{"n_layer": 16, "d_model": 96, "n_head": 2, "n_kv_head": 1, "head_dim": 32, "d_mlp": 384, "vocab_size": 810, "activation": "gelu", "norm": "layernorm", "norm_place": "pre", "norm_eps": 1e-06, "positions": "rope", "rope_base": 10000.0, "rope_fraction": 1.0, "qk_norm": false, "attn_scale": 0.177, "bias": "none", "tie_embeddings": true, "parallel_block": true, "init": "uniform", "init_std_qkv": 0.0605, "init_std_o": 0.0131, "init_std_up": 0.0605, "init_std_down": 0.00535, "optimizer": "soap_variant", "lr": 0.0124, "lr_mult_qkv": 0.5, "beta1": 0.95, "beta2": 0.95, "lr_head": 0.0149, "grad_clip": 1.0, "warmup_steps": 200, "schedule": "wsd", "decay_fraction": 0.528, "decay_shape": "linear", "final_lr_fraction": 0.0, "batch_tokens": 65536, "seq_len": 256, "doc_mask": true, "z_loss": 1e-05, "train_tokens": 141900000, "steps": 2166, "dataset": "wikipedia_en"}
Each number is 50 + 10 x the weight over the matrix's rms, rounded and kept within 0 to 99. Layers, rows and columns count from 0.

# up: layer 12 MLP up, 384x96, rms 0.335, rows 252-283, columns 48-95
# down: layer 12 MLP down (transposed), 384x96, rms 0.344, rows 252-283, columns 48-95
up252:40 61 45 74 52 31 53 39 64 44 47 58 50 59 42 31 52 48 47 55 48 57 53 54 29 48 54 45 49 48 45 33 64 34 59 49 49 44 53 55 49 72 54 40 38 40 64 58
down252:51 57 63 58 57 52 66 60 51 40 36 45 65 36 36 38 52 37 50 59 57 47 50 63 36 49 51 46 59 51 48 56 52 45 42 41 62 55 52 54 57 58 65 36 35 76 74 50
up253:56 43 41 41 54 49 42 31 50 27 63 39 35 49 46 54 54 48 54 40 55 48 30 60 45 61 39 54 54 50 75 40 41 47 73 56 39 46 57 50 45 31 54 38 64 48 39 48
down253:37 20 58 46 59 43 43 39 45 53 36 30 52 55 53 32 43 50 48 46 69 50 39 65 35 49 51 43 41 36 70 58 45 45 46 56 42 59 68 39 47 47 52 53 49 48 56 48
up254:55 43 46 34 49 41 59 48 57 44 45 38 31 59 40 51 40 58 54 40 48 36 56 60 44 44 40 51 54 62 43 48 45 58 47 50 44 72 67 59 26 38 69 54 56 41 56 62
down254:61 60 53 53 48 36 40 59 34 53 24 47 49 49 46 49 36 55 45 55 60 47 43 39 36 65 57 40 49 50 60 63 56 45 47 42 69 33 44 60 53 42 37 40 48 49 35 56
up255:56 45 35 50 47 56 47 66 43 43 53 58 56 48 24 74 59 47 44 50 54 43 44 43 69 46 38 54 49 49 56 51 43 35 41 43 62 59 49 58 43 41 54 58 38 50 44 46
down255:50 48 48 59 55 47 43 41 54 48 52 52 51 49 46 53 48 36 46 54 40 59 26 31 35 53 37 58 57 43 57 56 58 62 50 45 71 61 51 47 35 56 61 71 44 51 57 37
up256:57 56 35 71 63 40 56 58 52 53 51 53 52 52 49 46 40 49 34 52 51 70 47 34 64 53 46 60 56 64 40 45 65 55 46 43 61 51 63 32 43 61 53 41 64 42 63 59
down256:56 71 67 54 69 65 56 46 55 38 29 56 51 43 62 41 57 37 46 50 40 40 37 53 67 59 45 52 33 44 53 56 48 46 40 54 37 47 63 59 48 64 48 66 49 52 54 52
up257:47 40 45 47 38 51 43 45 66 61 29 35 48 58 57 54 45 66 55 65 38 35 36 41 65 50 64 44 46 50 37 60 66 51 59 66 36 40 65 49 45 45 48 52 54 68 49 49
down257:52 54 53 51 54 48 55 49 36 46 48 61 46 55 37 48 48 43 49 46 55 50 72 44 37 60 41 60 55 48 55 45 40 40 43 40 53 50 45 47 60 48 44 52 41 39 59 38
up258:45 54 46 47 48 72 52 39 37 45 64 37 53 65 57 50 70 50 66 44 59 53 49 40 50 32 45 63 34 60 47 47 69 63 58 54 59 47 45 55 31 47 37 45 40 43 57 51
down258:46 57 42 48 50 65 48 57 43 40 50 50 41 49 25 50 32 51 65 56 48 31 56 52 49 51 48 39 30 83 54 37 46 52 48 63 46 50 41 44 67 40 38 35 25 64 49 35
up259:47 43 60 59 24 68 52 64 47 60 65 47 60 51 38 47 57 54 44 48 36 50 49 46 60 64 53 40 52 55 57 48 50 60 66 61 48 55 41 33 41 41 49 62 56 50 51 61
down259:34 69 65 52 41 28 73 46 40 37 53 46 56 45 57 43 58 57 31 54 60 46 51 15 65 38 47 45 46 60 67 45 36 48 60 47 54 52 50 52 40 35 44 41 48 45 59 30
up260:44 44 64 63 52 48 29 52 61 48 45 58 50 62 35 53 46 51 61 47 45 48 39 47 46 53 58 42 58 49 38 47 42 41 63 45 61 40 54 42 33 59 58 54 49 46 41 65
down260:46 58 27 49 57 41 57 57 53 52 54 56 52 62 64 35 59 69 57 49 45 38 44 50 42 28 48 73 49 46 43 43 59 43 28 35 58 27 47 51 45 48 40 51 42 59 67 50
up261:28 55 38 43 51 50 50 25 49 49 71 42 50 53 41 45 42 67 55 50 52 47 47 49 51 64 53 49 63 51 68 67 51 57 56 63 41 58 55 47 43 49 65 46 51 61 31 44
down261:41 49 49 58 45 33 64 53 51 56 55 39 55 53 49 55 46 42 55 64 54 19 47 45 41 51 49 60 68 39 61 59 50 44 36 56 75 56 54 35 52 52 54 51 59 56 54 31
up262:46 51 54 39 32 44 33 47 56 57 44 64 51 38 52 36 55 55 56 38 54 48 41 65 90 68 47 45 46 50 60 54 42 65 58 42 42 39 79 46 50 55 52 44 55 40 52 52
down262:49 56 28 41 52 58 35 35 56 60 42 59 59 69 49 63 59 51 31 36 57 52 58 48 43 40 62 45 52 44 31 69 70 43 50 53 70 47 66 41 58 47 49 50 67 39 42 41
up263:35 61 43 33 56 41 41 45 36 60 51 46 63 56 53 57 59 29 44 47 53 48 55 57 54 56 60 32 41 66 50 47 53 77 39 51 49 39 58 31 57 58 48 46 58 53 45 52
down263:35 57 44 23 65 53 62 40 57 44 46 32 50 34 50 51 67 39 39 63 50 56 53 42 42 56 56 41 71 48 50 53 48 42 39 64 50 57 66 40 46 64 54 35 51 43 47 42
up264:54 38 52 59 43 52 47 50 61 54 50 60 54 45 44 34 45 59 48 62 59 45 53 59 72 53 40 67 44 47 48 65 52 59 48 58 46 51 20 53 47 37 38 90 53 36 64 68
down264:51 44 43 45 46 55 49 52 39 66 53 42 23 46 41 29 60 42 60 44 42 67 43 51 49 51 44 46 59 49 61 43 36 48 58 40 49 57 53 58 20 57 55 42 59 50 57 61
up265:49 59 56 54 47 57 48 60 40 54 65 38 46 33 38 30 72 31 39 54 44 65 68 38 47 31 66 47 51 53 46 32 50 68 60 64 58 72 49 48 44 60 57 54 58 46 51 41
down265:50 49 65 43 57 44 36 56 50 37 41 54 43 69 64 43 36 51 50 56 62 56 52 62 53 46 38 52 50 52 65 41 63 65 38 63 51 49 58 46 54 54 56 55 57 51 60 30
up266:48 31 59 52 68 42 54 47 56 48 48 54 45 40 65 49 44 50 54 49 53 37 51 52 59 70 34 49 63 48 64 54 42 56 46 47 55 67 42 49 42 68 48 60 45 54 48 26
down266:65 53 49 38 68 46 48 50 43 33 40 61 63 51 46 60 46 58 59 74 39 57 43 46 59 26 58 55 69 57 35 62 33 76 54 19 44 41 37 48 46 48 57 52 49 49 52 32
up267:34 44 53 54 44 37 35 27 52 58 36 64 73 52 64 47 65 56 54 30 63 40 51 46 57 31 56 42 65 57 30 54 44 38 58 59 46 54 70 47 43 40 74 35 49 48 53 66
down267:48 40 62 52 54 54 64 37 61 47 58 51 65 47 68 39 56 40 50 38 56 64 45 50 68 39 62 47 56 43 60 43 35 26 50 28 54 65 37 50 60 46 51 71 39 50 41 43
up268:55 51 47 50 43 63 30 47 42 45 52 63 44 60 68 59 54 42 30 58 44 48 47 48 68 44 57 52 50 54 52 55 53 44 54 51 65 36 57 53 41 66 69 64 40 72 54 50
down268:30 52 43 49 56 49 65 53 43 55 51 44 45 39 45 61 42 44 71 44 42 56 55 55 40 62 55 36 41 38 42 64 56 54 52 53 42 55 57 42 45 53 52 60 54 44 43 44
up269:82 47 39 59 78 45 48 62 61 56 51 69 56 70 66 60 53 59 55 64 48 43 47 46 52 54 31 35 28 63 46 63 48 40 50 51 46 45 39 63 48 49 48 42 43 41 45 61
down269:48 67 59 50 44 49 64 41 59 58 52 32 45 40 49 46 56 56 38 45 47 62 59 50 50 50 55 60 60 45 54 53 44 58 40 63 50 42 37 55 64 57 44 55 30 43 56 42
up270:55 46 52 32 57 30 50 33 43 51 52 42 48 50 46 47 49 36 65 44 48 48 51 40 57 46 45 32 55 54 43 44 53 48 49 33 57 66 35 54 40 79 59 50 57 63 42 39
down270:26 65 58 53 53 41 56 68 38 59 59 53 51 58 59 55 32 56 53 53 54 54 62 49 32 43 15 40 44 46 50 48 60 42 61 39 43 60 54 38 66 58 46 24 60 40 57 44
up271:43 47 50 52 45 45 55 61 47 47 50 50 58 63 49 42 53 60 53 51 41 56 47 47 37 55 58 42 41 57 43 36 49 42 64 63 51 47 56 61 38 41 49 30 44 64 46 51
down271:51 45 43 44 37 57 42 43 43 39 45 47 34 48 36 69 58 41 53 54 62 45 50 60 58 54 47 60 49 50 61 57 57 60 44 42 36 67 54 51 57 45 61 59 61 49 56 59
up272:53 67 58 49 37 48 52 49 51 47 46 50 70 45 40 52 46 46 41 35 57 67 33 56 53 56 45 53 45 63 56 36 54 46 42 60 50 33 65 54 48 50 46 34 59 36 56 70
down272:59 56 53 55 45 60 64 57 46 62 58 57 58 45 43 56 41 51 45 51 66 69 65 51 36 51 60 34 33 46 58 58 57 56 41 51 54 42 48 60 49 47 68 49 60 30 40 44
up273:35 36 45 50 52 55 59 32 57 46 74 49 55 66 62 55 34 40 45 66 52 39 46 35 60 33 53 40 49 64 46 68 72 48 64 51 39 73 51 54 50 50 69 37 48 44 39 40
down273:53 75 44 42 32 57 51 42 41 46 26 45 32 68 52 49 46 57 55 47 52 37 58 51 53 41 42 45 37 52 54 57 44 62 32 47 58 38 34 51 29 45 54 38 69 37 56 52
up274:38 67 49 42 44 63 50 62 47 43 55 42 50 49 42 42 55 53 55 58 60 45 43 64 42 49 36 36 60 50 32 43 38 55 58 73 33 64 41 58 29 37 43 53 41 49 46 50
down274:42 42 61 43 40 53 47 65 59 44 59 30 24 50 39 45 47 64 43 35 51 57 36 73 63 62 39 52 38 67 51 36 47 29 67 46 50 42 45 53 36 41 70 52 56 32 52 41
up275:43 50 42 53 56 64 52 33 59 53 50 44 57 57 45 48 48 64 62 59 45 37 75 45 61 66 51 49 52 44 41 41 48 57 48 57 35 43 44 20 61 53 48 56 41 59 49 30
down275:40 52 54 71 31 52 53 53 69 38 43 56 40 40 51 52 62 52 34 50 43 62 58 60 55 58 39 53 56 59 33 62 52 54 40 53 48 49 61 41 47 74 59 53 62 63 50 56
up276:48 45 49 47 70 39 42 36 49 45 58 32 50 71 71 62 39 51 46 63 52 64 40 45 63 45 54 42 40 61 38 55 50 37 63 34 56 50 55 49 53 57 69 41 45 70 54 58
down276:45 40 34 55 30 44 54 51 34 55 42 44 55 50 42 61 55 42 46 53 40 55 52 54 39 60 63 56 66 53 70 35 56 29 44 47 48 32 25 37 62 56 37 42 49 45 57 43
up277:54 52 32 58 55 50 37 48 57 42 44 32 57 70 32 42 50 58 47 53 53 59 59 43 54 70 75 60 46 70 41 57 38 48 61 61 59 43 43 51 43 52 58 37 57 50 53 50
down277:61 52 63 45 58 43 54 44 66 40 41 50 47 37 44 51 41 38 53 64 44 43 47 60 38 45 53 42 38 40 50 59 44 64 56 57 57 44 47 62 54 50 66 73 39 59 39 36
up278:48 54 44 52 56 44 48 60 66 47 67 48 45 48 50 35 66 43 41 56 39 43 50 46 70 45 63 46 59 43 53 46 62 60 53 46 57 42 44 31 62 57 46 53 50 56 60 49
down278:60 41 67 43 49 59 56 56 19 41 42 43 42 49 56 52 55 56 62 47 61 39 40 42 59 52 45 37 47 68 47 61 46 48 61 40 49 61 46 59 38 63 40 46 45 60 43 46
up279:61 50 48 55 51 53 42 45 39 30 54 50 62 38 50 33 60 49 55 61 26 47 46 59 51 48 49 46 39 47 38 47 45 47 63 60 48 49 61 48 61 48 40 75 59 54 55 37
down279:43 51 65 60 56 41 52 45 59 33 51 55 38 49 46 43 60 41 43 36 54 56 49 44 40 47 42 60 37 52 39 52 54 61 47 37 58 51 51 48 47 51 48 60 41 35 54 43
up280:46 69 44 53 48 43 35 46 54 62 66 47 38 47 70 53 65 22 56 69 39 57 69 65 76 50 39 38 38 61 54 53 32 59 51 42 54 29 51 25 26 66 50 59 51 42 49 49
down280:52 40 57 43 63 54 45 49 58 19 38 52 70 59 58 45 59 43 54 76 43 51 58 50 59 53 62 45 53 39 36 56 45 44 55 54 48 28 58 61 20 58 53 56 51 41 31 35
up281:37 55 68 33 63 66 53 47 46 44 48 50 39 41 46 51 64 49 49 54 43 43 54 47 58 42 57 60 58 47 62 37 53 45 39 64 49 51 68 53 47 66 59 53 52 39 59 51
down281:45 55 49 34 51 65 48 49 50 63 51 47 55 48 57 40 51 49 47 42 33 65 58 66 37 57 64 49 43 52 57 51 54 38 44 61 68 46 37 48 60 55 51 76 43 58 38 62
up282:38 32 33 59 59 38 49 56 57 44 33 38 55 52 53 49 44 42 61 51 33 54 55 46 33 48 64 51 45 65 73 40 41 34 47 64 69 47 60 42 40 46 68 57 48 52 46 33
down282:47 54 68 62 62 58 57 64 39 57 52 49 67 45 48 49 64 42 44 41 52 63 47 59 72 67 29 57 47 52 51 61 39 42 59 53 50 43 54 47 55 35 53 65 53 40 38 36
up283:33 50 58 51 48 58 56 50 55 42 73 65 49 56 51 47 48 61 54 42 54 37 45 69 56 51 54 61 40 47 53 59 44 61 31 58 60 63 70 67 55 35 68 45 55 38 70 52
down283:57 41 29 50 79 53 55 40 50 40 70 54 42 42 42 48 57 40 61 44 43 51 58 57 50 50 40 38 59 49 46 40 55 40 45 57 51 54 45 44 67 38 50 54 49 41 61 50